{
  "intermediate_size": 640,
  "positions": "rope",
  "bias": "none",
  "warmup_steps": 106,
  "decay_shape": "square",
  "dataset": "wikipedia_en"
}
Each number is 128 + 24 x the weight over its row's rms, rounded and kept within 0 to 255. Layers, rows and columns count from 0. Numbers have three digits each. The size before them is the row's rms in percent of the matrix's.

# layer 4 MLP up, 640x160, rms 0.193, rows 493-513, columns 0-159
082:115134139122118125112105105103170145146111126151077116126120119147148076078130116110121169146068157120156116135140083149134121116118145101102122111179163156154136106092136184098150137173137099069141152132113126113112133126122115156148171105142142144156096123121152136128094117131115149131088155133159133162093120181109140127131119124122091114120141153119145108162128130095137112122153128153143177113123087141131142151140144142113099150055124104097110129115115120141164081142118107
105:095096135141126117132112140091144105131152094181119148095168146125104100175093126135115106095163090100155149147155123103154133143149143118133126167120166121101144150167134152119126154133112136104106112118127142117114173114154126147128155142148125112124133138154140098124189104184157120125132148092123109146141086104100112099143117166120119132188103127119119152094135143152108104117074128157123120093138116135145064114125157170152140139150131113139146106108141177181154114131160140
107:090120159176170130138133117156133144092105108132079125120111131126156124088132125116103169121061132150122148144141140067090100128122121117114141145157159118125112139150141120155133095111119116189125128176083099116132105114162147151140126097096179100195145118122137104154132134140111105116157110166116108134124126168136104140142108140131121124082120126132113175169114124124130150124107132140126136087121133139131099138170105163115138137166125113113162067114143148106154124119153092
120:167118155150120151125125123145126113129146154116080110138108142107113124090079143132169088119127146165118166126131120131100109156155120098089130109111160163120146139127159136099130137129133145109162125156107135116125131165074109055133126122115091107149172148096159092136123146113162101145137107128130119124138131136110118132110109146112160103137182098095125083133153143173085126093110146136130129142151113127115154141115124134106146209155101133112165122169090138122159137176148119
089:081147135154118125163101114211152117119125144111083095134153133120128135117152123108151136125128162137140094150083148103149145140145107121105158122124111161113130137131170109119141104167106114122142170125099124125118146149151116151140139099151101128098157176113082110142159169156132117112164155098139144122116070097146137088100101120133103107116152085099113152114141117147123157134072119127083155129093125162109131136085138109134125143165136115149131132167080151138103138105146155
107:113093093146095120092109105143146133135147113131085161103078090138140155155171108090133119126165117142064110131158130154183145156121122126164104132117171130091174145110139131093098082112113127128126144131086132129133126112140149117158110141174107149136150160150118141116128114166113112121118155098097141111099119096099092135093136120151101107162134135131127138095180113135105122127162094176123110115162128138158135112146105121159119092138155100171132117123134082160112151132138140
118:177136119121115130167140117154167119106130128135108106120126127145143155149119136087143147109105080135112133134151168130151110124141146152132116134136150131164162098099159145128149117124090051128125104147121131162111106101166106155106174130113107168115152101167148127139155065088112130117138101150150113110129108122117145167148069125117100121115152114058125114106114149145139141130096089101127103097114123149091111148162138113121096132090142098145158074132157106150117129115110134
096:125114121152155123088095127141108118121088090166109138099105146112160157151131121081129130113102104104107144089161140122150126082105127137112142126167113121128095146115135156152132134137137141174141122203142146126085146152192126072151099105119150129102131084119167112143105103143134142144105160123165111111126109109168139150142086140105102153103140133118128120145114168143140101145086108091135084138151151148118151083139155141147113139125122099160122090130154140124127072122124139
103:112117128100127166094145153087145124117102107095108121104104186119110068143153130149125117134105104156169103135109148112128103097109151129123157142118127150143148137103137082138148164124128163102070093089112110145142086119146133125098129147101144123157137148118119112135187123134119131109152093105141149132110095119140113154182144135129086095118136111157130131114144143166135158129158084110138108145087146126090127080103191140100088105148109131144128130122126145115130121124071149
106:176108150086091130120159143099103125156104165090118131117097128176129100129151112100105157128118151140117094104142140091099128175110155151163124159125154141112136149112130134143138120093119098128118144167109128090107091105161086153150162138155155110144147156115165135138119116158137118151111144136126197138155165117146127133171142117151109128110165119100161139134126121114130170099171132126105142135152144142151129135115093184123114114104117128129198164119123131157101091126105150
112:072139142176084126118097152146170177154115149134097143130102149133096142095157139162116127142095146138116128130177122111131093158167142089135145109162144120161128106121134098156109138087102124131072162156118088153097121165108056119158153075110109125144110128143144137103130148140103141103122127124111135119135123116144119131107106129104164109137105131147152154128108133110155144160129069077155135131105126130114134135128172120084119086106111113104102118143165114149131121114129118
109:132146144120123125139130154132082068089103094141137123114131121152143105127129121147128135104127119168127116100139141129093168158140110151119150127140153102138114128136162105065131167069129103085099084151153143094141129144141095122118184134090150133101118191108131153076110127119110111156113136136128137124128108142139183108119127160177128145112111126124140136119093132090113082127119128070123112145179115126137138176129115097131129182122158116138145168150126106106123102148135131
113:140146155114138151141144149125103106157158113179149120133144143111116163113135119108142143174143126121119130119169145122192133095114129122112139104110119171141071097142107119149185111131147144120127142100172110120125113160118114113154141154137099165106125116141110138128087129128110117138135151158128153101156175126147145163125175148160146107155149102168150108127150117107138130109135137109095124140104111151099175140152110109169087081167120100121096123127099090190160128093138167
113:128125106097094096118100164082077110113151085132122170158146131134163108105147147099133087145135144094136135138141178102152114101104096115063096145139148181077125097097123151090145117095128120114096144134151113153127150139095103132165190154123154125149106142109116113149121108146132122117133128113131132162134153140106121113128107133112150177126139130150156140118147084124132143153116126107125147123148149177105178106117117123099129126115108149144138092172140146098161111147097145
089:147100147122168139133135144138072120115139115131137125142162104078125124117119127123108079141113133099110098140137129154092173125155111132153171116098129115075098118076166147120090142141112114136145166165127132128122124164140074139077113081118127122096127132124118139175117113119099104109116142082130114079116096141132104149142140130100155150123174187131121093124154137106100137085122124154130128115141178117083106152134124133150116132083131140111117128140132114123160184102138150
086:083106150117061167134120120132112157132130121160151111105125125142112123122105127135120106135142093102111168131142135157152129170146159123114174126153103093105123133146145089119117133088104093132170101161098126170138105092156166151142126127149160084131122118128079123131161133136130107098156096117110160168131124103094119177125101125164134137129086122127145168103123144079125127144104129120175102152090151156159117127110128114107139170131174120135157103124149172168114115158126124
107:134143158129134107127103130126119154086112122148129168139183140106138104160076117122121106106132185165127107129083083165144129106101127114156166120146159150152111102175123128082131127118095152178146107107139133116123119120143140111118147179159121135139101129096160121145113102097112108132120146125143167121145115106091148126157136104149151145092117106103154145126136130099081115104116110137113082144126120126130077167098144145139128165119115113123080145133134105206145117101099126
081:117125153076148142116138114130141105149119128126117143130104153161129114153143125134146147146117099103128143137120111166152118152140116157120148085103097094120105063115180080106094094151123145142138106125134151118176158126120095157157113166111176147151145129084143083138092146121136149100131144125148133081127139131156114131148090130146127126092166154130123134126133114088083099158072139103165137166145142114145116127165126138121116115149130177133118148079158164132091088154127135
079:132103158118140141118098115065137095123109108149124127156135093128152166088117079145141106148084143101096107093124174131111099152128142146091099111066116137169149086141115099155123117135140114114087135141090138100093167124155139147111091143113116111098121132109086145147094096128133119103150145125099144115121097108120117112147103132132146166168137113114134114112128139119132102135122113158132099089127178096120170108083129104120140114193137091154120135142155094120114123126160151
064:130108058132138118111101150164145109139128148098150112118116142107134098122146140148156171119124151141140121114123142099144101132106099111138114136115130141136134100116124092133126152142122135144149102098149124173153125132143139128156095150094135168104134202139090044116197123080136137097143129111127105128136138138161115143081073156124129128128110159131111111137126121152117149157116100136100140154181128143112140106155164091110131150153074111156111163140093118098123147117119149
077:122122136094111127117128092100146138095121151135141157098135119151155139178160102132090093098112098140165212158140121145111108106135127070146153139127126135120124128155130118182177133117135120134118139147119152168125075112165104142144116160129146166122092101134101112117130099099128136124085132142120117097156138147136131071128101116106111120165148114129104086105102122075138178140092130111152127114131105131108153143141162080137134143101127130127175131127091140139151096125119147
# layer 4 MLP down (transposed), 640x160, rms 0.181, rows 493-512, columns 0-159
077:089074125195120156113140140159106151163172124129135097149107129134081130084100125125115108100100071150140121110124151166172149137102133141129153093154130114153157125173131113072111155150166122116095124151128102142102090133166096085127131127107107117066101143140141121132183117101171111138126112113111105104136104166132124115111118136141084135119134133138101146099121107149105107160105156112132134133152120122115121092127110089121121131170126119138165139147114157135140161137130118
101:151138124144135118123110135124116136109140117094153134116134074137141123127137127117103101141109141159185109126109149159107126112146106134091119164121088152170124128127120080121122066087096150109175117141152140131129113153095163153137101138117139158111089150082176106100069148164138151168127107146115136107121196133141115135155167115158132084117115086139086137135141146119154099151162112119148136145113149142108148133120134110129109144126097112088134153137146079094122091148146149
102:120159099086119137153130146139132134140164162095146172119162081149132111130148111138123126122156143109055135130144112119132128117110130143116127163161132166096130124111097116109127133133108158127101124109123112123112135200115100094123164130121100147096099162133177157119126152161088173101150103130156164136129126141107071132107156097119148129137116104085165135125126117155078104122167103111114120141124102074143093132116142107158110086118134126187134127127131140136103112131104163
131:088172144050138171159107173165131161113162146084128143123163107153110163130119134134181108120131127165121167127110102099072119110116104111116144158110150122075134106114112144099126157131117112157149069135122154099136107151138152142134113123106154148144130151145134121128117084153137149136112121141173140142131144172118109150142157123112133097146167121140116111116138154109107109136123108136167135125175136160113133121125129137131110153148097090133116104152109136156186113151170140
079:114127127099109096095144113109085142140114117134131112097174117122149131198110101120133067161145118107141173127131160126137138130129151124141120140122110115149119150160125129150182146147148136107132066137181160093141135116142144143135143157094149131136146119100117154128139121156149096098134112126156215127136148145158116183149154078136118101121111147177093112115105114119158099106172108113138105144163134132136127126176131141157093120119126128096117135110116123109158139116152154
103:130165084115148108141144104134136162109107130111159144121109103211106141141130131162124113087126127111148142134158166126102165149123145145093083129109129151105082160111078121091117145122092106141101161119162173159142159169146131184135136159184098144168106153139144148149108127137126149115132134139136103117110166151128132131095117132133145115141101117100148097167136116164117157127129147146124155130107103144128106105116107125085112084100081158140096137119154125140104134117152134
123:104130118147134136147156157120127117157130096141113163161131140179112149121110142090116127083106159153081121118161136114142128121149110110152179135085103124120144134164124108127108112128161088100129167119093081093104179142136130114103090125075154127148126155123143118151124133125150142136116162145129147154070083131129139156128133135094088127119144129138145075159146192153105114120133103091132173087101108142117117121142117132113087111120141113136155130103166161133145151121165154
094:172127148126077173122069126125145174148109110148125108152112127110122141158103158118090138099133094147127138161137150122135140102179143125104145101157141122080130139155129134117157173103106130109093136119148067153091083135148096113115123146156151139160110119139126150169142123118143135120153069102114114141132193105075118141118113117138153097149127134103096097093146149170139095143109130143118130098121129141144121139175141118120094141119120133119116115090141133141110162178144122
103:147107097094124113132107122138143158085117104140115150125134143125167104092112131162130117151131097166145163161134121131096116160126138149115118129151110147112105106142127151183128132129168144150109135113127111196130170149121134116146127065130126093180144108134168097142116124091167125125127111144114114151162152137118128139153166148134141141116139160174138153145112083107164113068098128155153103166112108168145123105145133103107062161109124104146135112128138135108110166122147089
099:132147092082159112146126144093140175103115134110091146124154121126119139165137145080155125149115137114151104143102107094153096089156082123152115136145164128132125136111135132064128138123124135108157132165159102106139115107147118091143147132133129164142127174184122151112121139112128153107123150128148139140087145142105125150092133118116118121112161099099153114136154128152095143106147115104170173117113099151150152103077115134106095104126158142077079146116085151115141125108172090
111:123165134141147147155092161101133136134134114145155115125150115140100158086123121085106160076109135125153146182150142172121135148137110142150128139158137125130143150127123103074135134092103116133147159100151152091111078093122135125135179124119135124144085132114182109121115175106113114135084159098108072157140110153132099154143128130130172167128140172127108157125157115100109096137102094115112107126112123143150110120140128140103083167150083144127141135115169131144092128129169139
109:089183150130115145121098106134095106114144131124129152111097138147119114110128140095129154135159173151129169137155117135118135133115126162174121143141097146100120132087121134132177127106145117147133113097166120119134126108141139102130109173116135167129097159173066149154117146157095122149110122123097116156109133104093163114090150157152152109158127104060138121112135117130112100129124141148161104095085129161145078135121114130127118095138107174160106136095108078137172095113116144
116:145103126151114105096119119140102079143107101115119117091123155114129142162137152124176131124110137161147149145109125162081096138109134158110102112115145133140121144126142121107137102135074126147124143134119172123111143132098100122057165094149097125103135102134159125088128152187130119150165143157163126093125133143108102131140152136105172139153152131117097143088110159115179104099104159101116105141096122065104152142152152081095117103117121126135136126153160109135091136097122106
102:098122157132117116135112134128123105089171145135124112137066143136089131141128132138140132159133150089113160117119128131085081120118160130149133079093128144119128143120173133124126092138080125138122146148140129126114158135133126124155094149179144093124148158203141169114122163131092120153105081134137121147139115116137137094132187115084136119112144095109128157126162132162137109182163149138103098146174147110168127098144107119111130119142129099144131137131106132082124087121089166
087:170157170189116158114142105132153124130126147100133110102160132093116111109089139068144087152093116106097128145132104119095111079146100094126123137129138148137163142122133137169132174160127155135125114126126165107121088119130128128111080158136160081088123161133141148110115137100130144102112128136130114128129151128113095123144094143137148116124154135181125136106118167141136096139126160128094165109161095080077099136086101125154117107142149139128102130126086146105151083134115109
081:145104133115143104101173163103169104163136109124117107101107149124150127112131146117141157109143144112080092157117093140114075121105054121106144139116160084193154126113135173165140138162119161139115127113124161093088097132130100098103108123131110156124131121088123085079100134092154145124121137127127116139146127146114114115135154149122135157142171128107126135117161122120105137172165137141099148112195094125131091127103134144106123135122096147140136119153123140158134125114117173
111:180099150118166093114113140140150107116145126119098101188125167142144128139094137143086109145120159149148103115108110155145115107085098133141091166111153083123157109118105143110117138142150115132133121093115163141104118090159130102136156134116109131114120104128120154094133133116118120131077124170129158113154101071116088110108156137103124164106103120149138106146120132103146113143159143099167077159100124177138148134112150108123122172117132138162082161102160143150083161120127138
083:133105131148144084145140159102150123128116100134136129131129117143118138152076128141115067163085154132174107082141132078131134130154126110168140150125139134101160119110132127130124124141144111104122170100183084158145104097161112120130108096143148095142162109135138168090145115152130142143138086088185090102112127164131126136124135148123099103121161135105131099126123124143110121113161127127162113123148129118114113124095146166077115143107083115163145161080150127081146155161152148
085:121175124106099122149132082107145111100155114108132154124126109118079083123109157111105160146158115114157130105143118093105132141121122131165124107135112160116108130157127145121129128134147080125111094126150152071154114110175106097104124120116150153150140116144089138146140147141161102146137122139145146105142099113158126182122096129126111182155113177144125087168119146111112119132112087101150111140163105058138120131118127118127105138160176128085116161087151158089148098126096130
058:084100163110098096128173100113147169132121151111121146144152100128129094105143145105102097112106102126099149084086107122133122124124138161111124110126147084139083157184125155120123138104155109113091152136129124105141143132115119154085148144163119113145131128135148156096071128159097123170082127109141129140115165101090154103185146131105153113123168098109132158106123113086131110089174125104143127105129129109129135139088101152129121102114185134122123140121155153121128146166146110